Each number is 500 + 50 x the weight over its row's rms, rounded and kept within 0 to 999. Layers, rows and columns count from 0. Numbers have three digits each. The size before them is the row's rms in percent of the matrix's.

# up: layer 10 MLP up, 512x128, rms 0.0943, rows 149-195, columns 64-127
# down: layer 10 MLP down (transposed), 512x128, rms 0.0865, rows 149-194, columns 64-127
up149 103:500518507525526490494514506484486496543507466499448465544563512522592463537520591501549532526571456449567428503488465548440494459555478510578494559497545419521407661510588505486592401396579447
down149 096:437526557531475545452482453449521556574478486502557488449474440476443407459507513514506556471553484451508480493458542382484566381483482468490477478526482467565513501334438453528463450501475442
up150 100:489437481517548484543482414559550509430477434435515560406503480492507488475493475548537442527561615499472484461533655523538431432494496458537562542501564532461482465520500397545531514410570533
down150 106:521464454558454496561547578388521466566455559425553533539583479475546506507510424431551534536500428548470437404506503560491554555447480455440486521506546506433432494526550532502583448534495529
up151 080:441435434421538573515471504394465551504552515566445512557495484552525483527489491561593462539471471393514535492469503544553426520528554414466577498527415559603505559518451423489559551525514472
down151 088:496508478464585429463536494506439478456544512480499505498511475513511510547493428429464516535515392434533504564460532503518575505548459439515393435506495509540564479577496506441462505454573458
up152 094:493435523496557459430475547469414480503476482435512454456454475543463454457437538558519469528502486496530549540483420446482497574378421415535544523574532510451544407442427494489519514527457569
down152 088:591468542474356377485514468521544399461470498392452597443497472436432410586567555517514457594440458492524466451509536523515560436443448472529474548479497464550495544564451554503433600509450502
up153 113:601540460535498462478539491473392456573482474482599537523653513507450629472494559495456492462419512565471483439498498447542503440490490451458472524503491462415547488569486520483531468540384485
down153 114:525529445490494528476513588582588525516477429540515604513475565463507421528512473515451638574561578508569447536565542421516492406489465530479593411587392623444493495483469462535478470491517502
up154 095:541503426579452489482446529534461531503480576604573471462486485585483518397483459488520388407486590524489523493525574463441573461526619498447564444566512497548589462452473547446503465456546527
down154 101:497492566473501464539489557439501446587424406476507525519517557457515458483567530488537574530493475544485475358443404513546502466512431465517498547558448521412522509434508492519531504572525545
up155 114:442560458530586456507490476480555566545570425504499526569494517450473543485519475578492425531435566507528598465471428507398503495503593453517531477443476461476515521544412483563590502454422527
down155 103:474518480522599444446465490522532564492485506498627516500534508434556563554473503464567494558538458471481518510466499481533508453576436463556518494536486525579483489419596415506446510541442519
up156 110:476496536535491553627500513475564443517481438459480515439489466567504490505523495410551508434399497441458549491527512466525643482566607495545527574555477468453414488531561439528512471400477520
down156 116:535472573578537541515500487532512498537516453546444528506480445579454430540522441468531465376520512584435446631454538411511490451488531536472525512604541499530460439482518609486511449502457474
up157 078:527486449470486468521427592494562541463504450531555621467540598537569563457451482490567499492486421443549421504490518476470543532512518428459511473489484478463667470494439548512518496506436487
down157 073:392571556465562531504502506594420375524557476484461504559466472506494544554469507488535548519480516457406514426544541439481451426476494549531468521535453597570514488512497475484570487424561488
up158 091:462525537448479510488419536479542520425447490428415424421614543444469374444541506506452531448510492515554582471406510566466479422456510473513479572435548458543474474468400470570551597494552458
down158 108:535498405521461552433545494434437570450541636482469478500491423545521515626508445451556501483501443516455496511563557483578460515543487465498519377465592457441467563407412592436543453521497544
up159 105:477506446519454467524479440464498595550546463564451411385534523446491515543516541481460452531482557463459437576464444433482508461501554500446507526418483477584522609439471534509494566440427409
down159 106:511526429536587515485551479534597383498483417447434505521446599554514588495511497486467489488414553422493544470430488559566558383455506470466467548483499494469429521457526541510544447465504383
up160 088:597531478489475506515565530420523474452428493534508487551488434401499466419467476470534522526550460498474524450571495496575551503583617513390377576457419560489610589564470541439407569504532375
down160 088:506454548472552610641434546533540407478465498493537556450491535496501541493505468598421511513490404492469612554521473434540473427539602581519596547411529474514538492520549440504506472508497526
up161 102:493550535536460499512470488589556496535511489452458550427404641460584520496433508544420537556455539501539451525403523484529546480511445470529514529499564555452495492524541551439499524506534573
down161 107:531557450505472538537552584494507487568408569582480471563444501423544528467497495490516504467477448435514530475558457478507467534511518553524412534505490522475483564503466505521603459530524513
up162 095:427615509451554581497427451448530478478464505544466513465478411537356441420475489575429555483429518511497532551482453609437497436408515468511495562539534442558512532592484497548517593478517507
down162 109:451516468449433509462442413510451559512497495451527472486528482547503553523487536439460492440441539464624464534550556536601570468547554420533551449489530515494570536537428484567462485475419471
up163 098:527469379479561479485517567511523374523431524473453486467508511560457538467458408496465515483457555515445493447430466554444502566547453550497580646519571574566582445498489481425544406416544498
down163 104:526528500523518497493532552543444479528543506511509537431386493442531439482494437505542484473573427499553577539557510476494446486482434528412524426524449474404547543500400582511500509521458571
up164 091:571488480478442536468534544522572499520534468546478423651448483523477467417460572448503447490438525552512442497529503498524491535479543593521537493543590495453517467450485504490454556495533498
down164 068:505485486519506399498446517515631545467491522587462669589522370550497442473530460529577479436423525570505492483510511560534538519528569482370445494509452493512493507479514469546529482530535504
up165 115:472512564551503461485435468586460445414494591604574514530522510500442541555511527514536531524456458469399582461497443563449528598481537449490513469513554433527435404531510462490490468492477419
down165 120:522576527560512529543556478368487448445572557522478500478476510463491527522571476474541635489518542562513435497502565539527517551398556473492467538515436485666482466555569461452568538494498516
up166 112:514472565456509487523394489573521535477497557484503439478509522518466544494509524526411510478433486436505406595527418462409550569479520439505536433499607523535462455562453516539473496461526534
down166 110:510479525490519383529418523554533489504577450456558496525476512499475532472532511472498514501498553488459524519524521468483383513533574434510624488561507520538492484495476490457463493435529440
up167 098:482472499539498521522433503481521572474505441394507430535465523513475471459475466437593511445604466517483492564525555509448577554541401495431561500525451576636513510550557512540495535510497463
down167 106:480506474530552592480554493518515412446492413467419391533526443490508465551470450464478443443610445562440532483479491491558552504464448497461492553560454435485429462484529524562462507483410514
up168 092:446563526322495524483520582529509444488540513468529472461428451538470438477517478456477490451456544397526469448459485470553451493454561553491543461478524525490589539456533455555497590496514469
down168 097:594495322510519526439526424459581563495470492473496518533467500470430457494515414501456440482595510527492481568509543462491488499481519560532483572551548475530531443488498600575477491586466552
up169 111:481530450473480468507495489432610556528560529528531449550445460540504477554376523532435563406517527538485487425510435552502506502523558577508505590488512556473527498545546382499568562468543456
down169 113:500527567595493544532521458429495537441506462580542459483486447458567562532520438531459486535460496458504453441489577500511534560493570541563588441456445498562468497563517482473518536475504545
up170 100:404415481571461481456508515494582473514468511433520514480627531590557468498509516534507513491500493577440523514581561559482451487515498467540458486539443556487531511441496411514478683457522505
down170 109:433510473512498510480493477529494414460486440586477479498523544542603449525559594500572476438457466510453459504536532505526420554469425496607480456457528499453444501444482443485479521522545512
up171 113:518519476584559505528493471464496438575492470502517499391490590473510600484481489444519582554693486545581467441548523506529454461442549535534490558510513504464404500550552569461437595533503596
down171 100:474509569480492495527468560519456550555488491398476520471580605570507551526535533537429491587525461495541423492505502579443495451541551438531380483452539440406419510504491536523455499449485467
up172 101:486478458457522477537556461499457537506531498503469574618417542544442441465393536600491542452547481400563561515401446381436539550421444573478534499502504586600539483486464500504490436552500582
down172 094:478533521565493456470476466593423514539427524433408557471571449501524490442525548526532538549482578556511497498478461505588426417546475427527439495457607426437472471519488511529460559457505505
up173 106:536495554482451493576508560405540449517487457565443536502585441515515414474489461482521536494502463558494544505454471462441492468506508525531533489524459427575487533494474401440575554480432516
down173 100:593496435495484561412529520469354460520515498512502511475490529394520517452525541496576540479588525552505439450538452549513511466464450475522591482451521529460543472466388480448531509448470441
up174 076:515435460537516521453521522547534406427495493533564493499545449569513489387503575512470593527478457442528468616511423445513462563473456469531497485481463466491584536420488483486455637498384533
down174 076:492500508599517622459508425612517522465530506550517530471595445487493540424500497518619556519481433502510413505468509463564509538519528585470460530525484516510441517561523531451533469510471517
up175 081:524555606453557506508387460561471445473528501501531549534502557435572541498562476520469402505422650448525455477546537442467510476474469475517510556394464519528551528410450525533564637598453529
down175 080:485455438507500502472532509464489462573424446573500481409492490509668468449429481521452504533399469532443503511480408563563568458434601430469548354497431540492478440526600509539511489551445502
up176 081:480513593538557459543466410461417495447463487474512507490520519519517497547569464614430456489450524509506501375471548528569395532425413482506503563534542553513547522531505509482520645542539452
down176 084:517473427547573557463547493508619486520547471559561545437509506441475462473480490501600516542529520501532478498527499456519496376449505556429472445450446475532482426407438563519490495522476484
up177 081:546490510439524525416530399487473426501500529521445500521450509419516491577475489470495527414515515537550483557532528529565526432496513466491514478453504525404471454554373406558511454444474519
down177 085:475494423552378451523494586521528528453496473557485500494595422551399468435463490570473440546519440475501444400437542451483477512514482514542502516514446505538569474551467462448547460524540504
up178 093:554563477393523510417501501462521486437557471613593511501465573567426483482506594526491578473580569586505533487565492430515426509604488559518487440486585541491432423531554443491522524502482482
down178 096:397528393482574437484461574528541589478545447518472520487428546617526415514528491476530482404447479437608544570567458565565448524498461421500457534453528563494401508435530419522542484533472484
up179 079:450560473530531507475513456530456523518449455459502546573514555540540493429512551527358571492449580420533487498477481436491504509559498440474569609500514430479512523424524482563399535474476536
down179 086:413440516554499449533514427497397522448523549535424429479569519492577401466452445446527453572453431572534409564575485566590550424598529503525474429486479488470477450538571540484532606516561401
up180 087:588492415513540524472475471448505479449515594480539520477473514489457472471489472517561501521522466555466484485416539435513592475504570544457525416565492512557533490485475471508552538597535453
down180 087:372597467525465538556449437439488496543527359553434440454491440489522537494481515494500544466493506445454519484552519610454482512537529483499412529424578538513491502436480546470567527428476494
up181 092:464487459425430483421520503562475499477491453556525495473504481461520479505580613550407553419505471523474470443555515485548585588451438477505508497503511530431578432514374520576490424497556556
down181 103:431456473394489402451615519533441529541420545548421562518545507524484540475376418504453522567516494478515565469553583440628513443461429549506491455437422525488420515580572497441491477565554454
up182 095:511495598521487522541515534470613488479596445468472493513472426503456466566469438564482470430425564446531562543409419492503586463545473479524521509508561526471579657468496528512343512570526589
down182 094:384511540535543555476572553583387498532610456591536462521499510488557473520459524484537426544450506554523473512471497421553417456485468478557539475501546451472539480485445573513635509482519524
up183 112:442543552492447462541516480553535415546537436475525422528531523476589468507561495499393473515536442534518444503484591456587483490526531490549480570445514501485618528505571553459509513500434515
down183 115:509474438473533514518438496487438604452494545384462466530523511488558541551524610449549489525440547439502515484485524503553522547425437519486424480532489375500530496451548520547430564627534474
up184 097:455460402422419416411540554457514457463489551453500458397481538520555540454425517519491516487573460485515473485487525664520487458514409479569476529416578532491478436522523467447516529521530525
down184 082:531496459452499484412531552441493534490512503474545566517508367507513539454520446387443498479469548508507428495544598465502464446531512469487421447519569513540484412573521509536496487457531447
up185 096:517510490502529571620505492412554507475493484481448381519487495524475472463453525530470538601569449552419571449612447491480449486449469519504447477485532635572542439564557518468471529455442533
down185 093:547396490538502466478454504487453446561507485475450557462454501490476427433517498487494376526478414472476528474453522514423489559522529511582455472582574364494449572532442416525488413493559505
up186 096:485511471485445452493400459496593534513526549518546367478577654485556450503482465457525519487496513483387452558520524520521442585542519498458561465568481487554511464450537574458584458474457460
down186 103:402458481603509530482482557445402504589508534547433509570491368488537538536533536514502508576460519495537583590509464486455514432486411385497451564427579487548546479522489504561451540540511437
up187 090:624500495495483489511506479528522530451532502515498456389458547487521602515544424511515505595491586421501503509427505527559497481391514485429513458554563360465561577568467628507449464456437476
down187 091:438493471471564493490477506526508366592540453511437572599512472542515436514529499518473498601404551587493471477537446514486456458508606494502479445525474497487435557518464434551456500583470616
up188 110:523514527449518517436541486443492448416509508473419478524568532494554484533498457535444480435514566516550578515572512510464449547527590483536443566496445585522500506492544540461481542507500453
down188 113:532514517482524475381508400462522551512421473442400505516500529477522458551578528396559532519462541553537479462541497428547528473434455511547503509418437526553478524562466446488513500389436428
up189 098:480491449489514487475464564454470559479527477486609531445532487531373483418504445526549488508564483440495488478485421489449445447509493509587502478445488553535565494458559513510522474493479500
down189 101:475555468466549574558499514429531465546482482476516571507512525512545538467556512480568424578440518493414480465481532509495447440518531472540471520517579470384489491493608596550528477461425521
up190 096:510553467454546561440393589539475525469546486464499429568576485450531545479509503538459484499542470502470419531496503513473463621499477506499445442504446597507439453512465506524442557478567479
down190 091:457466476495508470522489541505541506512434544568454618455427490560395562478477479527446553442505454496496529516505534474500504538381484437506500634521505663539443462442540503524491387504582544
up191 109:491540427517471435520409523523521473495475477511520614553530471528404474453483457493404420486545558477553509482540540490519463617499545507464505482474365596503539454558488457469504438516586483
down191 113:551524516419451441504525502487505444524509525506545568482515474524423441534439489495540564531388495590382535556460487525510536506524508542470468495461497515598399515513550492530513446475475514
up192 101:514497489475397478520468481644485489485473546565435514537558509427480463450489533463393532552458527504514440505508550587513558489484529417621476516559501476509505526588468482562539440537497544
down192 106:513476454402532527569478448475519501546388613446449492434557529534497495474533451447558533503504580522523554504553492514472595432552604537466463467449560487494500602499515518492564467528480529
up193 103:583570489496442450524485480481499490549617535432516461561594542478539538524524567526546441476573490551518558461473467528570495460453583485399549467470494463582492461539504429402536513568545482
down193 106:517552605481544493579473438546476443597575519469552469531531518448545480490508427508496540552547552433516407493391498541539502469529407428579525509494583508521477420486387551497488562397463466
up194 097:467513510519550439478504513431434530497563510473567514411586474545494514549572481507537538466416492516460504459466608518516512516536464518408452504538537511503531483481571460466415381536463501
down194 096:558473499488523394552438497484535410464527444504508453471481525596547511515503546523507511597547444468516456533576446528514479453533517521502567606489556441469549491554540473408431458559482485
up195 115:433488500459543403535509506543489544514608528546507443481478496517489526473582508457618576490510569454477459470507440585521429490490584584525548471458577510517460544520517451455413469526526463